Weights of a small GPT-style language model, trained from scratch on English Wikipedia.
Architecture: rotary positions, no biases in attention or MLP, untied embeddings.
Each number is 500 + 50 x the weight over its row's rms, rounded and kept within 0 to 999. Layers, rows and columns count from 0. Numbers have three digits each. The size before them is the row's rms in percent of the matrix's.

# k: layer 2 attention key, 576x576, rms 0.0905, rows 247-287, columns 144-287
# q: layer 2 attention query, 576x576, rms 0.0906, rows 248-287, columns 144-287
# v: layer 2 attention value, 576x576, rms 0.106, rows 192-198, columns 144-287
# o: layer 2 attention output (transposed), 576x576, rms 0.336, rows 192-197, columns 144-287
k247 089:512533477514433521549483476485524472478481519589518503534523476530485559539505518470523484543497421447482517531553549444557519444492476439559592531532500415537537466545545441504491518490525466458537638516560514508450618550482458497403439554546469495463494540422505552558591496548564452562520476505438542516535571492533523494439531505430511448541460442632467499526439549490493470450451509540444535521494506467481413456468458371577460
q248 086:457472507494541488519484475537452444483569499516534455459466487563529551516580532541448425443616510498544470474523490424586469594549563467459579457497491544552492543523579544503512522642565464405444552480547395407589482480510485488434516554529532452523523552477512360504523545401518480443529519552502450392508422508492445533537496480503604426472495531452490468518519544540570534570477569553526493480520442428478476448507450526419509
k248 084:471522457481538456479520523497499504512538510496481502615508458433633578444508500447531502454514487456632462535479526526534548561524515521402401377457463534568495437545491492519488497456538566522454505466471540452481512468581463474501525488517577440546404465564386499394496442474424499528498383561556537510430416534480483524463520496494492522503474467457494493520535442463527470392585437517443452471460488393584508472506468500530482
q249 092:464485553485482481453542402428498414519535456542499464541483448501522551515506533425518445580435574404404515520607615520587468504588446570501572553478508458462507473516476518437499483600451552513422560568536590527463535499489425636565539493494527455509464485530493452549479415534533460504465440544566551539491491482462536516565489481590483489473525419513471410459436552556477516489549494539441555516523485440481479408538517503461513
k249 093:539456513513511472530452519575597565485472449469515460426405489461541432518464499496525512485559441476572447536488439492536450518498422521465441474691471519475483437485564548519480490559520413451577481590552516462514446580432497465498492468473495438452481487508591424475493655470464602479361433456498497467502499498523397504463586510509525510478562508397525482432508527480513535534564565471504414535546539555497502441538531503432436
q250 088:555620482627548498527642519446465561554411575427482467520492433447463442577472553515481514513406464516483519486594508496463479516482442574424459461455534443467536530434447504513506434519470435502557476548525533523530506501418507458531522477505499516512458463550570507525400504468461447507501451458428462649553510427493543402533454536541425525568522452400416390437584471544423528415479514471521575493502514529517589408501502509551449
k250 077:499520581482462559525540430544509457420439476522552604480511433490414525549502501598589498561436516457531446443416431477582571484562574604535466543558547453404485529538580494479546448607530413470449533549542549472588487352455555510524507471403488541425623469537663498567503466517531544534479533497476567468516495553593548546483465391491431580576439428565493583522386600501523500501496501492529468430530518456475525519588536439471485
q251 091:563427551458590436552455525591556417632462444501477446457553443485581523457524550498526407465468508492597414462415413572444523498525504464594520484531530527518521545600588469514529521522474480499553507455509571496473529438387519479453513546559509505528458573526533561463540522447493452545502546445477481441463589612448466536478431479523474498646422529422528544534501448402469436495523597563610523485617493535445561468474498479435450
k251 096:465471547525512526405501440516523605484477529553527544539499524614502613479497523550542530471455513427519542478470546508472388498519507499424564492523503516582550468386503478408454423553528425419560523505477444428519445460465520500494496498512569422484541505505578475544493466437605468450534550456444603555426550431574499506529460434630466413508572578429444501566494389570435489464492502484493481458540542473536509455435563430518421
q252 087:542467580468488577552444567535429396491475552520445505579448495552427479478461482538421470531593512495468459550525518475511603498577506446432495475575485407382416555594538515561539521536528512448536559549414547482547534552508545453498440568449684531474568483482436480579520487490573479636512512526520454483482484511412526438462527450537538465499543474596428467488501456488572485576525455562499485639541552463453421537453551415558465
k252 081:393410512432536550484556496502488538517483498431535529540467517549578482511573552426509546443469508421587552419512460503564504453442529502571460467528448518500549372501546535443565456427552444533566421489528483530451437430542508503538512440465457429432489437458521450485522552368520506514448465549508580532519509424498458498445582595425456503456561518381515521560562513537589506539527501522451434418473500608483521442489470539545511
q253 084:472532570520533524478559522497441493542478486499538444623477521522488524541474536455508525515372499583558457552551467430508474466486465552512449460517556505506486498484428418562555532496578483371509437565520459540510532506505471452577460545508543438473501456510426471514411493499436472514501475539499500429586528485441515459549498530508526477418560518430466538576480558511417543552570517487511481519464531398473503413585468417412422
k253 085:361453509486559488525583458541610514486466544479449515503504509457493484578512458453483493528426543455547531490579477485561552474476493463542543587633547449428453509521549490464660537589439464490490482524472464498520483441433548461581430452521471445521530485464531562506536521547513548536396463537462533531539538566493483508452468529446478566564415499517478501438422460540498494466497518463573502538444440526495459537536544563434514
q254 091:409506427523546511549480534494470493482422471535596499491472489458563523533496513548420596473372477521489552477591507464570433563503482492397567540543462594489523491562532445484450447531513497630655504496445448458516463516516476472558543505472432462542548480473406509449529475564453561501448504587454538416485461453456471553493524465474449481448421491437514469517469529537527508422490438469599536461528475490552570539568489581565574
k254 093:495563453491444441517474549466465476589536544470556535421535631444588525583469486467633514500435433473443503576460493461577457543456434479506458516496424479551671533481502512547503483471577513476536588434492522619459492571558451488519505387452454505574460549492505536480468545509480447533543516502520361496498497545510517450542456503509495621533466437496509519514433505480438579474526561501610458490504504534513471490467458467524497
q255 087:538471434530540547545435476513542580498473580525543498555436488504514444543485532520498494523464395470507531460553464466465443530538414556548504513490475407539463595449556523577426516490442455499487425467503536521469445510450575435518528469488538494579466477565481500466458479506496512466447557453534515488476545572448512507501425547462492401512550538471432533583458482498488463489491482488450520515468571488459492471524517571379449
k255 090:469548510522479503506573450593462482504603449434577537543515492448538541497543434573437473545503460602493543384539549503422438555591409501558503522468403446429509579492462433541504539518557462576476461438514481530446618442571402546495567421507520438479404497593507511465553425415509442526480529492505457528521447516615574478644484473435426390520461451488424481517530468510486521520497512517498480552502595543417592527510478486509520
q256 094:548530472485448508402512520557522528492488464544448493536550486475478450550552507471517528592599568493522522561497629427595527452522596500469460520502542441549526439424557520430502486398460572556498470419488458500562413507555515447550638462450459603515419520430489495516516501525510500445494456520468523557500501470535557476572605513474502512557509414490469442488554391563437555533555510463463516527434384406538498540454563499571500
k256 093:460552525559465543439527500528480534487524540496513476521538526601519485395433509591342541563579440549501487462446536503439630456524539592512520469426510479545389547609464536466458562503447483436536497566521411484512546438523523490463563544527516591621521502522486488449569420525538511480502555518477622533466460484497485486490554571363556498593483538543506527477595489493569482548416478507440619506460519547547480467465556507462607
q257 099:437488507502411457386412539514450396453479427484519485504488504566531500481429482474478489421474562467585576525541520449530561373454486526605568534500437476431586619463434437476573470480504490509533509630564603524480492588502510502477507564470405477451541568491519544472501520520586480546446526528501474584453559611503531492473456531481416418474490451510484604601444598535572574531459473488511466417539506489511544410498439495504460
k257 096:495525451460486445556480501477473511532569575452504578454550563525406471590510503465513508447485443527586422471535466417498521549484500447547465546498475498549550526478617570515470499454561473570515511535534580563490557455512489511461496451435499533467458493534571461444503585610449484460544471518556479512520488459510431482533577453544556501547428504464461359360492484534437421421565344466515506643539531582438499402506417482513553
q258 096:523518520410492467507550431548540454477472538484582447516588469590510516490548574480462417564620501427494423581506502443496473504526454448465516578550488451487397431548549570506431574430481450483421577473565522522466569542495455498519416486485638533510602471485505474617550516437485538463434430476476571459455464496509561532464493440535558578591600490535559553525527563531539513480567530442598500481566453539599478560576445503490459
k258 091:408556471523397611530469488484612580457471462545438372511460499618418483437538578493552524399440599466540510526425517562563439468460475536483532482540521541525520435455439442503514533479431576485523422491528437505478449547436574499536521528496501465414516545504425562484614541523481553480527562530426545625516542434517527612436512502501524480473497551422487538494518475438461500520424470450442503415452450442544506516467508538429478
q259 093:443530475556497485533541609499563539564447485504482440480493520430563553423552524451530448427486516482512584471479493499525379534461544571570549543448509530584541552437473473423569480483451410565535505501457562525563492435573574563484534409452506529440508551535453528529448465455551512519581475594497459513501489466443481536446515456454543529484551499516511467480556469477530408499353542519432440464408524563454465462494503530479536
k259 094:495571503544519387464509457491476376518499494467465557505609464550540505510404606437514447474600453456521448478505469541501511473587423530496475426488490458542513573571478598497461509556589493491566554512507521517501524554446543483439561464399587510456536504568489511568459579516504452522567486559562542511576514639446561509503586508563506530523504532496453430529478536605529473480519483451440462496492497504636471524549503532489474
q260 091:501426415548468456421470465518499527412518459442553502500520613538577515459524490562514517498546562538554593512452415508601560545505572563515472428478523479526552396491484425520544463452504460487553456535500486551489480444449511532565537437483583496618518564478527512464475510500583492469583501477451519429583456575514548498466509512451485525435492465439566586506482545480394531583523559469484453367496504420497425449476490433511490
k260 095:478514605409500520496572607515510520446526512453529500567458449484547465531453541446450447468534488545485515419593600440453562511486486612538542541483476440359437549571517434558515470546506449479466437571450535527522513460514512508463472479490475599542407471509491494568438547454467437556456543504457496446444537462513519388562545494519418500550497528513515546463602546537534422510516497506450428541517465469564395501409486480526438
q261 089:488530492464557548515455563512466492506505589524568503540504454616512583501456474457530498467395504598522567526601458457550453573466453458465474514525439533512494561492471451503442474531512530478536503518477547461524489573473473490564503566510423553396509516469477480552529580479482509447522526613445523501500515535477468480443481478575568502449532463437458474513537550471485612544392575557486359525506490517475527545490445469477515
k261 084:475442582578517592556549515465483459482505467440547563365370445502505590474485576454509457459546484346462533519486481507493447505481479500552525450509516472471588559487566446487442477552420398508482553550578553427467529495523529475419492454478534423517525564553449523520469544479498586565513525551522583447557576414503499614471507481541450466468351542477525452499518456444535460485489490368474526489467446576470462515520584517523380
q262 102:479574502518585545557483558534503444467467445519343284541519534515499512496509527489539460536524368508469534527517566533525530552448390566518530496468589562477448485611492576565502491513462428447545506476497565561522553528403536441519469492509498487584405557441451508563501518505419549527461481537549396567476553499492556443574540597467512538523466460537453449556524449538534427482526490544571497559490471543531566472529515491528489
k262 103:493501517523480540520471426425461557370603495537511552554484544462465517502568548516612478426441446421563525504548589521445507597537473530453531485453422622501473552502508484527496487463485501478572494528506575451481496530479509508540516466546597460510492466459522514472514550461482574463431441516474474435453524510585552520464506351543521432504488446470575509538481482357422507489497485569456479572492471493432515476413415551471438
q263 099:475589444555529471538491440590466563474495416483590360536633486449542469459573458588472507596538505402479465506522542569516417489510605515452457478504478479589430387401437594485412493518486485536452479438559440586483492491454577482432402435486474486492422542579558532414332495550523505398547479498504575511554513484505541548563462497406496520551392441451502512435486469588503500536557525452536461527462439412567532417527494587437477
k263 099:469520535505460600396467423444500365566401522530500410453598569555473467504503491537499496508491495573446446540489524413516511518487543558472595533449473557532434516517501535499525574338495521497480538417451525609591404408519462562602629513532484558526500458474542555429423464494552461497541493448489520364437509543504498527471462552488495457523614512446516450564563557385493518567577605520556632466499503483492505515497517475522558
q264 093:477422498487447547590471397472447504499417500479528453512443501584467415467577510530540453501499530538541474519498554548609526552406540532467426361550444523515630495459518518467487462453499554534553446445455452537522481475585498528452547485455554543537495418505552490468505429506486439441417511522493487543525522396448487504536549483462513419470420367513545570492484524526492640526629470460519528495458597361466546532477584478544518
k264 105:589571452565494495492477580489486512496510540513533514477589564510463495489511517523532519469492467512565547585478547361544521429438544399507579533434440551540477444493453484456498489371441421437464545452435440535435462535497587532524501576512532463441484457496516492485516447440466422409535451436504428402435482548468537540568542504576519558375611542407517515457447548464462521585483496525511544395494525494550501491473445371476606
q265 102:544530530521555424573513457411490491456484529451536511552516523478500502506412479549525501577444497410563418529479332478550546542519502439481438542384472501512403477573510500463387452430511445545466537368645464472542465519476464446449452437498596475498381457555556539421430482520454534336476483514537550480458452514414499510541487466501442514551441579515545441556512535564511481450557487429509505510481397387553492426552595595448524
k265 109:489568502556570542593516585481487537592485563443475559573493500583564482476550507560541446422368457424530515434510413556493519552546447551433452472532438468560669458477556441497613516459489513551467551562525616524521522582526499493480451461471495509489544539499495569492460457570475496585513381496454464545558571468522531535544483557451470523455514526475521418602518501523460446378422549472552498541477420520551490530545471523468547
q266 104:494542459446555466536517453479484498488475384562503437427467499525577520569496512480477615492545484536493465495480480542520546590595441491460567462624517537610550541498441585475350434465531476525620452490499477516494532488473553521417394466564517515578545542458440449488443511522514594519444548519539630490579577516559538472514412514553568485536484458539538479521525470466560466484545464549482473522555546483410505514460491536488552
k266 098:552517443519438520401545456571553543458526531504587430506534558488442545542585434395474533571410533513489511555473523518533491504491508478531600575497481498495492538496527533428440457537495477570504515424465552545492556580477428579580573533531511578614550448399514369500513580437538477475513651433503524478515555396384499565430504564494509421552502569549471450513364586504461509563482571545598496568514477547511655513491429535445504
q267 111:470477520504464494561480581557555429481517439497427508543433491424452507450502544517503485479459417486417522443503526509483460462407494529532549450574530503563400499543547436490459492598574527479531454538480565517557599490529527591617540517483451420469461468454555520514499567461528491578492565538425430558514499487486445486431487509498509501567569490535466614484548539506461621570464398523497402526553490490477511581459457480548498
k267 111:526424478459532538510528495525642452469524479467464551450543510523530462588481506496484471412520487563511467522481506532510499461483486550568501513496520533544497657526459498519474548572501493476427453466441543532445467463405368503542466544417474452481485510594468579529452527497540552458516458564551498475445534497449476578561588478553506513437497468437478524543501377484480446583519465485471514466461374486523494480427365504545555
q268 096:417449495454487565428499542481460443484453514451506520556473419461454470493509547448498475441619481527459612571514549451550466486498420470493480407572454424461515457494494538478545486551519405423484561548521492450504592542498599474445570502551430631476459534515508443531496439516545562473580463571525475475489492483487539500484431492501432570562505444452458514501550436419528497517550512546479550504407446478493453530413479418507494
k268 094:539536471507406510473420535492471525513574444483501537550542501561466448491459552424624444442524448539414472565461464560417492491540477483469495438552509501462521526514472486533478464542444554564509489501488556396469505469515388452473500548566421467525446489484457478566437459476447483567430467467416513546579548555477447605541483576538465449534540557459493473463510403496470458544411554524502516480518408496529529575547471465519546
q269 113:513533458510471562508557541555526474573571549494462420562487614506543473509518568543561410625469577561509567454489501496532451640511531481542430509401548448433431535383431514518470604530547474461407465430507587567503393608511535489435443498513484501517446579479561540496508620491541465514468489503461417459499504616508502456539596576503528483495411418530502483524539423504474444421375610540459549484495478509551478443512517437512514
k269 110:456440554475472495559498499461458470578514527508474538475439468466515491497510449527484528564480517507518416467409474459412479460562504610531573517509452508470532524400549489509497523524539479574523538640499537549570566422532575581474538539504530507536508501435520477476417538535561402484442493554495619508520535549428461533400510453561516426589494489466491519492496504461525455560438482434444574538528591546545573402443596568509426
q270 101:533475479490544494439517518512463560594475509506540513420510527523461630571501533518495499519497560534467431470493509466453489532546474518519571497542501520467353600519552441541457553569451476545563580472515502472540470522491556455539491455466496544465460539565493495433492554453556479424489529569459518494550454562558478444512552625526502487543529529459479582460537554544461474531468529524450469437489516460457456522516482424490472
k270 103:473441543497469585494581562530523474564390503512448400526476634505640488478468613435528488522497507515471581562480474425454479491447514505481568476510471475508491453463512552377530491528431585421518532440489420543525499571527542488605473523565566407414502621504547589485474532466522569515483473479454469475503526437461446550474490543394518461443559504516490486493471458490472492457533575516578443404493529418538545552420481414488503
q271 112:497518401552502577484437496468441456561506390552534450504532556492559562468514610502522519581486512590479518484574509431466440479522463550492470548468544449512496554577421434491476487581555446473454552540555585472556582590514490502565544522558442469541532595468496652533570500515488589455507476533384476561547514538404463412513513508424565528534449458425529521461558409584494433505527527576503573589402495427483554559583479443523469
k271 106:450503579597606577387498486495509472535611492550555572468419633525581498488413531467532535518450436472503460505504392403512491435521458519447544473487530528536539490482516441478524542562517454423559514520457425386521539509504505482552463514476620416466480512432513436536434513449500540563547448500556428441464530537535531510532464482476432495558510519506503435500493414388474432458534399439583486485550530530522544463427434478488480
q272 103:537511618538398516496591377519419479432481492468531488446535491452395593506593461478464518545507577458437511428520398538494485441491544449567479526586563456453550540443545521556476499456535469522461511450511393537495505455501516493557477481444553475462569492512549511527448482463548399421504538457536545450607486460512467533539448533479547469455406513534477493470468470447483624490549516444464487493578413463585498491451554443509611
k272 107:454437503390493501499489521543588485479485552625448423441522451540545461525525455519434452432520532475534504561486452466590490492525461552604437507443536457506484516510471453436419585478532486398479467447553398557441496456450504590480486467592453534443489492533490495468470520472535492493460459495462483496436465488508504461617507481563416536598536468498477526460448463371525545488444504473516460527581607497514582649597508479469531
q273 106:450542589553450472532558434459420480450483414411521534501610460513498579555512501462510528523544461541468411451526485508452521596564533473501418465500495508456534483420526436543509493464474488511395495522543528485447450551469523494564492409454507407436521486539547482555407417514554478488533471474506565561453504463482494565541532434453486557429434567578553584454449496451566531531539509526446481573470495621568423555465487472494448
k273 107:476495459471492511576581529537480425495548487485467400441568527573509442450514523462566511558527483555573533458520536483475468599479466606468548535471433459498497484484515570575536540458439491467494498429575502409547498436458449517548516564516466533439490462513531496395555527494493578550541451407559510487523569507524545466512520595509486427526471366425453503465560534463588452461555533583446440434429529484493477411516488486412518
q274 109:559502454499540526566475502479447485479425420540519442526446557590431489462523519592471444633531516544529520497510444384550522487567519424478524504524477490557560536482419543476527587516480459551455486495579530473610455476480577451576486448458464567540531433480535555509480461521476444427485492551467516528470475466541436487467475537493515538498524577435527417442455526601507397520482541532551509525478400504502523514528493507400579
k274 105:449472510509551529455469526446559501526451583471564502499500535503546502557545498495458474503499550505437526546536442476550550444418427422520472454458515482452525570485507479512466621525556515435580506486530451450559387586548621474451556518452634465535481507642546598445540434475619577582486472447503482540445423420440410492512543486504498497541545467592475491591539438489497504519468454596491506553477535524466574456581555493481422
q275 107:439456583452444510555588552513504435529515340427522499546474564479595536587431526422441454496468576492508483569485586434506505518446603584591435432510466466456456530586530614496573478539529495562501453462451534526478520506528488526466465458547598512495437497553538524523545481540530463477482440406484442510531560504469523522500509547502479545496511382549479439429404496450545512448535448557545563474502506605498484471521528462543479
k275 111:609483484557516524524452530506528507403461587430508547499467534522386474569566457514520446569448387442483521439447510515416519477532563537516499558482495534559458429490489515456448500458507435478529434460411463548537525469470572483497522566480568489539517475513526503498533420502468526480509544491538448469519451507477448584389558481549571492515509526568522549539553488465571512509516549553376505526493611506464449535519489452489492
q276 106:576604511475423492375539547481499514553454570484565350497538546485533446454468572537526434523491521526494514613400505472487540518522493530437466475492531575562494573533495578500542495421489362451470552505470589565568468462564537508520553546609525507541525443552526405511547509502427514505538371437530515501520540538505504530581546493585570561482598567468448485482430452454547459511606573523555544499408441491537611511448528417480446
k276 110:527462544437585554492573464533511524502581549543479542476497407565451535464542493468553517459403449510479489600378511651411477546476512551482540431458565508458484522475465525554488550549572564464484468547489565463477530465471479458533553479487586400467554554502494444493497475466503483506503507551550583549522489538514491538476464560536455524440507497447409472469538406520501443469430524551411501576490517654595429451486534495428517
q277 118:551457526512461516596572460560476481546487544563542462513603537500456462444547525544460517529509493529452571572514489469447475497461503553539482527538523462531434545450370591521432430463533460444543496461448473551580470496495478516531482457481505563511489524457451603456594534500411486388428489428502504485567447484414373445503457466517543508432524420482441515465469522522479558519523496562558517519516450443501605523451529444532542
k277 110:472537465516580574493555412497565491510524530566451482423566508504626577512429559534549541433480498452495526527435522523567507431459567491575455402455605521532514532494479532415462589454526468518486506498475410508474433552527501473430491565475566512417516567582508522461525409506491547519558461558501451411454555417461530513488521589603532491415489480569439492412493426531523446485429573529499537503518537490587520531493529428546627
q278 109:450430570575501532435452582549486590421545514433455481472417514545499465499486510494463484498460450414470510520517431482546440515474467543500531453629546436519460516539589389482577475503565531533567483554465523461473614421493478545484528481583384510454455409547478469512422480449556464500442543541437492484512453498484498536512615522531514544424556524553497420424441463473498451599475549346525478491474571455439508594450488522464505
k278 110:498461512427520471535467479433557452484410390518499486472453524475423535453487515541498527551490598560576523493485469544570482491599470511524467537477494586502510543514474425407492450630493503619411520494525476500585485498513525470492534467610534468541448499585487579466446437492494464496448449536561412464504442454443491419517407461429498540537491443446590600451473474427539556528522428553500587519493364420435592510524514551473532
q279 108:395448551552574425536470506458551560415467421514566479487447489519493500495551386510538544452464525426466513518462453517416491474492537452427590488542570473581571439454504520464505468526544486469496509504446399412515522462481559539641507492434604474463421530460464506518560550545589504491534491533549478445579560462514435477419440458485484486516426461499485403369473542445466601521587475408459456441450531449473500448478672574437528
k279 115:550531504452505562478497539527541489550463462516425445470573500486543428459451532436475424457532576495541512558568434554537503518540500486578490501451561405521468540544573480505519519468489571500474525435502525520525445561526523468468525451476526526464503552597470514626536505551465527520544534384506547489558540493497613411556497572568407588424439564508541365523498481468508510382494432475511555459495581431534516521542376418500567
q280 103:496489532560561565519552459496576566512532448530492504534436432527446518529513489522489473475543449470449471503636492457404464513600479480473436448366547457460535468454504410542397655578468559557499509474503532473480416539501568477498505439464480494545451518423653531491526512474557497517479452484469454510446461518477526404507500501540523490481437511506491526448538467441472440461473461556408468519489568531553546508495534408475474
k280 105:520534494517446424528492547502451486596457491440496495495583558494485449480447504597477524564544547435549510476427537515462476507394479546497573458513374495542538453489503539431514416417523518496539524459467547492502494512506498580604578511419539528451552545484477417544482580501476556516600480407479607462509466548494457581444534578465598460521464574576533451521456562474514521552509555395386510467493573515469640384413400449495441
q281 104:533496572562487503536465487551559555560548586453570547454480507491490414463506522519551537589522463525497456500576507382508482528474487512422495417574504557455506422529538464537457578494525468470569537468491502607488465546582528448470400507573577480568353491463563428511399480473499494491535476582474493461590498475431450365423454506504522527493517513474418510587394498589512537484473453431470440545502559469482466496454510502503548
k281 104:496577591530513400505499401449470500579481512510507508478492456465584497495448534516466471509516603472526541490501508544491462501512470498451497573530470458501578487416389414490505508535494562649513496471446512505490460506473475383459515507443555475477534510501438537441510453587470487482568526430476530566480415567484544529460416424514457436491605503434458533418488545509506483525432596443470552539573567482461612450525450448561408
q282 104:490529551526500522560482512427473487543420494495491404575565564516450499538492536489523459571493599455458489495535523462512531464489463544547397481502457459476568483503458577527511512495406538552574444549451492473547420620637540513572601519524466542454414588452571497483492501507484575515477475516464451542510468402481589549531539474530558536524437539423536527440566514557471425566551536533516582576465405412574571478530482425407445
k282 104:555415516474526523422549605526524523565568555573574447394518565540518480522465457480476482507517484495455521506495409458538465542479578439397514526484553492513510537460500539493528476440531480454581546544521548420511514477527522523489471579500502456501509562587543543509540540492446542688556476490537470448432556462496506503439506481497477515458474438545477474480425450498542625607587553535456484480533441544512490507467557518477544
q283 103:563541533532628522504430456443457511450570416493518520438482482437590617479533402503505450482455413490527488460467486495581452494432529445410492483502575475431497478528453497482567596480470440508443439548490433448595554442487524469510414533487481417544490502496478480493499503457522491533631477509436465572518579422584543506400569523518479459559533522529474523565536443533511446543419495465506409453550518541545449489545542541560496
k283 103:437506473557455437453476371516502413580418493457479494525469480534506499471548560509437581521531556479435486475599490449554462439554488499562397506507398504547577491496395520543528462551435472419529532485484535522444493487442515441417405465369494487551493464537480519531477547512561484491466535510522518517547522432498556541559484464423520511514525511469543522532558551494550510581520482449575527534487492485465488524569434542491522
q284 103:558523563528533512477375493543476543489579535532561497492581473427464571506462443525509510485481528526519469531473457531521487534467562464518454394525492540491512513479501460452480494467500483547486497494456566450489367543527515443533498443500423496462475480509491407564505437486401542513578408539539524454544445512466463529551595482520446481572452511504561399509493488467430536580463620453526536441549431505602458555524496521608550
k284 110:508506453444543542534490467431458461421450529520503507443478540488540505485523547505500482521574516545472479415506495568541524476527554515493431522425576526466479545569441531499513433499521499570437564553541465456457437447591565531419424581569412514491601545515461515504564502521525480491444454426499422490458543510489513406609408486564341507379503409441478550530539535434459558641470473482524560539519492480461450450523489526523501
q285 115:496522595555513463581544469474470598546424521497531453522608553601481457418500510607438478558595514504493503525548562437432512482493558631474554484431513465514529487536438498454449487444552512416551472557557540540525371531532525535545514496603555487587556543490538456483557627490536537456543523526423504500502456445488485488526458481503455424462544475479529587469502489568490530436531593463448434521455510457590541429483612439455570
k285 112:535604473462478443494475566485485470455566475496545529515548464449437513464516489497408431538539490511532503537465433527541542449395595438474511532482527548480490511527563510461517484504549423479488452431563511481481511484548483576568530520487562530364534509546552517528555546536470526565530474431454513439474554498473469500447506503443481502557443552634390382519513505561460417431417453516399508607537546498553472449539432530471521
q286 104:548530607492478559515557510539560440498566459569558462476515484442505521428476527536579457502488546378548586512485498516439459472437482471493466464515519498558447528566508486552432523575474533465522438358503487487547463514426534554576564504502472483526456480452562514571503548509469466519565461524503487524455553525475429448477590451545599474450474506472467384623509446469536580665433570476505382424571476436452418453474526513524568
k286 110:480545484537501553511474497420453477496487515492381536500564470489519498543433537530526447465553493525431454567507505504503513484504472467413528409486381483509627524512522488459517521479560494490455512590540506495506508510459411510476413539521512535494466555500494563571497514497487473461428405576546461404471585499468583448583473473603439450377489533475480514488566516449409490583439449414520585517511376498495430507494456459552487
q287 101:556547551454546520458458564530507506475443571501519571419498485532612527433431453573397501437415590518574544537433490525481409456444505440548545502451466567494567523436443519496457488474494407533468461491414446511541496438397408448522531560464572520574508418522435479581562538510457540571508425534539420504508462490440440484439595444591439450566432521507529426501452493559485481480493481524560490390565438558505468537481495582512516
k287 105:566506529556494444506436501473469532488505512418512505507560447398503511485598564463391476527468490519418509480560517476423581418534597436523394381444453553510503543450423529556485531458447423569528469614531502548433438563550487472419517457541477600500574505520485475560508505467570499448507458559436520468468560487491510499514511440531519507467497490446544459494580574532436511511449458484472566545618516542484418499547572541598446
v192 084:423506500459472530469509529439540511385459500553508460542494530477438521517519493396492426465383488462470502531454481513531566464503483602553525550413475441487462538570485473419582515471490493556458512479527567493566582508569454565503476473551517515440563510577630479575562566477572529525417513439505615531560524559461537452449572617471457517500475449449475464451512485449559562632507518533498538472485472540492452515514490489432496
o192 080:412489499578471506480431598462483407411533456485442504570530472579554485515466435552534654498455468523494525399407512481527467463427488543496507512542594473413476562445601507451450452511465500486519487465570463432526489543363492508493472474396471528542540489600414544445440489473432493570500458508497476488470452480536450508513472564483573424473522539531496532500482439532549519532485566463542542502443453484528569560446458470539516
v193 081:500447459483577553461525540616466475556393591475492493513499499476491538468402467451352414550480486493545496560557481524469493491539530481473399487478473475629460460564520468454507570468414553527527428480507569540448594434478444500541472517493546459479519517473472539370650541572521451537506437453503431544422544509464532520444457509590479459458492405508547488521550481542452505489507530474474544530561472539450510475487482514548526
o193 082:507470439466412504485533522472508561471528479504574574606465497539409431537462481483461561481458426577511566535538578406494466474527555464549472557576553506474494532457431573463495520472483475543493496589504425516475545478506492491465550578374431463516451435477485491522559536519501542513516533500449545458482471506501413521589537498492509643458500449477491571490478508449562517522425519528415504506495489467547469537488537462445520
v194 086:559524464575509533416495414506558464560497502501474515535511455594523503544504500502481535532535524539493514510577490537545487534497424434516555549554474495547436494553463519489514541483532574387515514458512575472390457326524382489531498556483511497390554512475514408396514475515476523514523455486506500582552565521462560537561426539492564435497505498545483563569506458512389542469469499436561506527571470578593475485511468510523578
o194 083:552509554509394579508576449388392566418433458475517498500440396423437554568469495480464558505589496467349519545498484437511555529519580489409448481475560473481526495513537441472408496549627470442513494514450495491637638508478518484519592497590550518487447398497516550509543415516514512459436637523429459559389520422540470457459500532454495572567509399561496370596512476471546496563522497474407537485451530549394439560517604460578480
v195 092:515575509516538530427541517612482526540493549540554468432494501525458557465487486550494483578432518502479442442451570525536567537503547508625443608485529496511488473534486460543451509426478530582383419429533522464476469510497401498572403533457627483462519517525574404426520469483460536533534435462524470510441574544514495556463487470434555427566452440508615519477441561561456419494505516470556432511551374407494405397517476514461501
o195 089:549509485480471546486426505592482485486578470531406521480553505484502449416478498426545460456461460528487496528514445550552465420440540510472485541518528490490545557516484423482524485496539604483480421491531419597553596456366479440447476531569459589467552451502391542467435477612449464433487556598524494513526645575530483538585534478535462548532556504519491484486425472476521489443496554461584473470471502561482418491454507496533551
v196 085:514574453582441454540523515491534469498535478484502536525525493550591538436609434458496405458449504562397567470489451552500580512490474611451519502484480467471471450605480486505478516396508531563486444465526503458645583512362526463548546451623504512468475470454438463512425496590505434495500542553500555461529490542454468455485467476498516507519532521439498466409519445485528492529501436400423441397397518451539483609514514473527458
o196 080:535499513430497545466548441539540466538498421554504507425520487542422464486521467455505543572414548470455516499530491479450504423526524499529606565455484577465521559457483460450412493480514476529578487494507538467494454518529506497467441561545587534438459505543543487535459530441469506504470500572534435460507421486463492591545448541535567499498516556470407550519512409469498583511516393511520486515671512506468467465483464462459468
v197 085:546580446502539535395523552426485488444473452498504364504572506505530541551429530558550502578488499442546547493595501461433538443510496423439478520518556444473469476495469461452466473548483501609554475485539400497555489555520535529392465486549538499513514554462563535535531543487470486480544515467444416522371446544559620544565511509542448432439574487541478479645565516497433573486498465498542543607503581533399476415492504577640558
o197 079:550437494533535463402465427562466581514511455502502515574480462460438479523477468455518459498531507440524571512493479497559490504500537604515487477549562531434518469454550600442540466439541499474524468588508509528546554547406453468485550483445460620504583486536488522495528505553503406513385551484615488490539479521495495650504544525528554584425557483437463501483523490590552534464470504492502441392520527513554432598534594403522467
v198 085:532505489512517481510445528467451460593472523481502432536400515518457482496580529523503451472577543466534527509427442495507558531498509405426537435483504505531494464492465588549423489503566469471539417492455458543484504522392570551446440491495431507496356512517446534509500445532455534485508504620477436511506460563482546429482497564575453527449481535565528539546429482490566531540503540465558474453458517540512530528491483507452447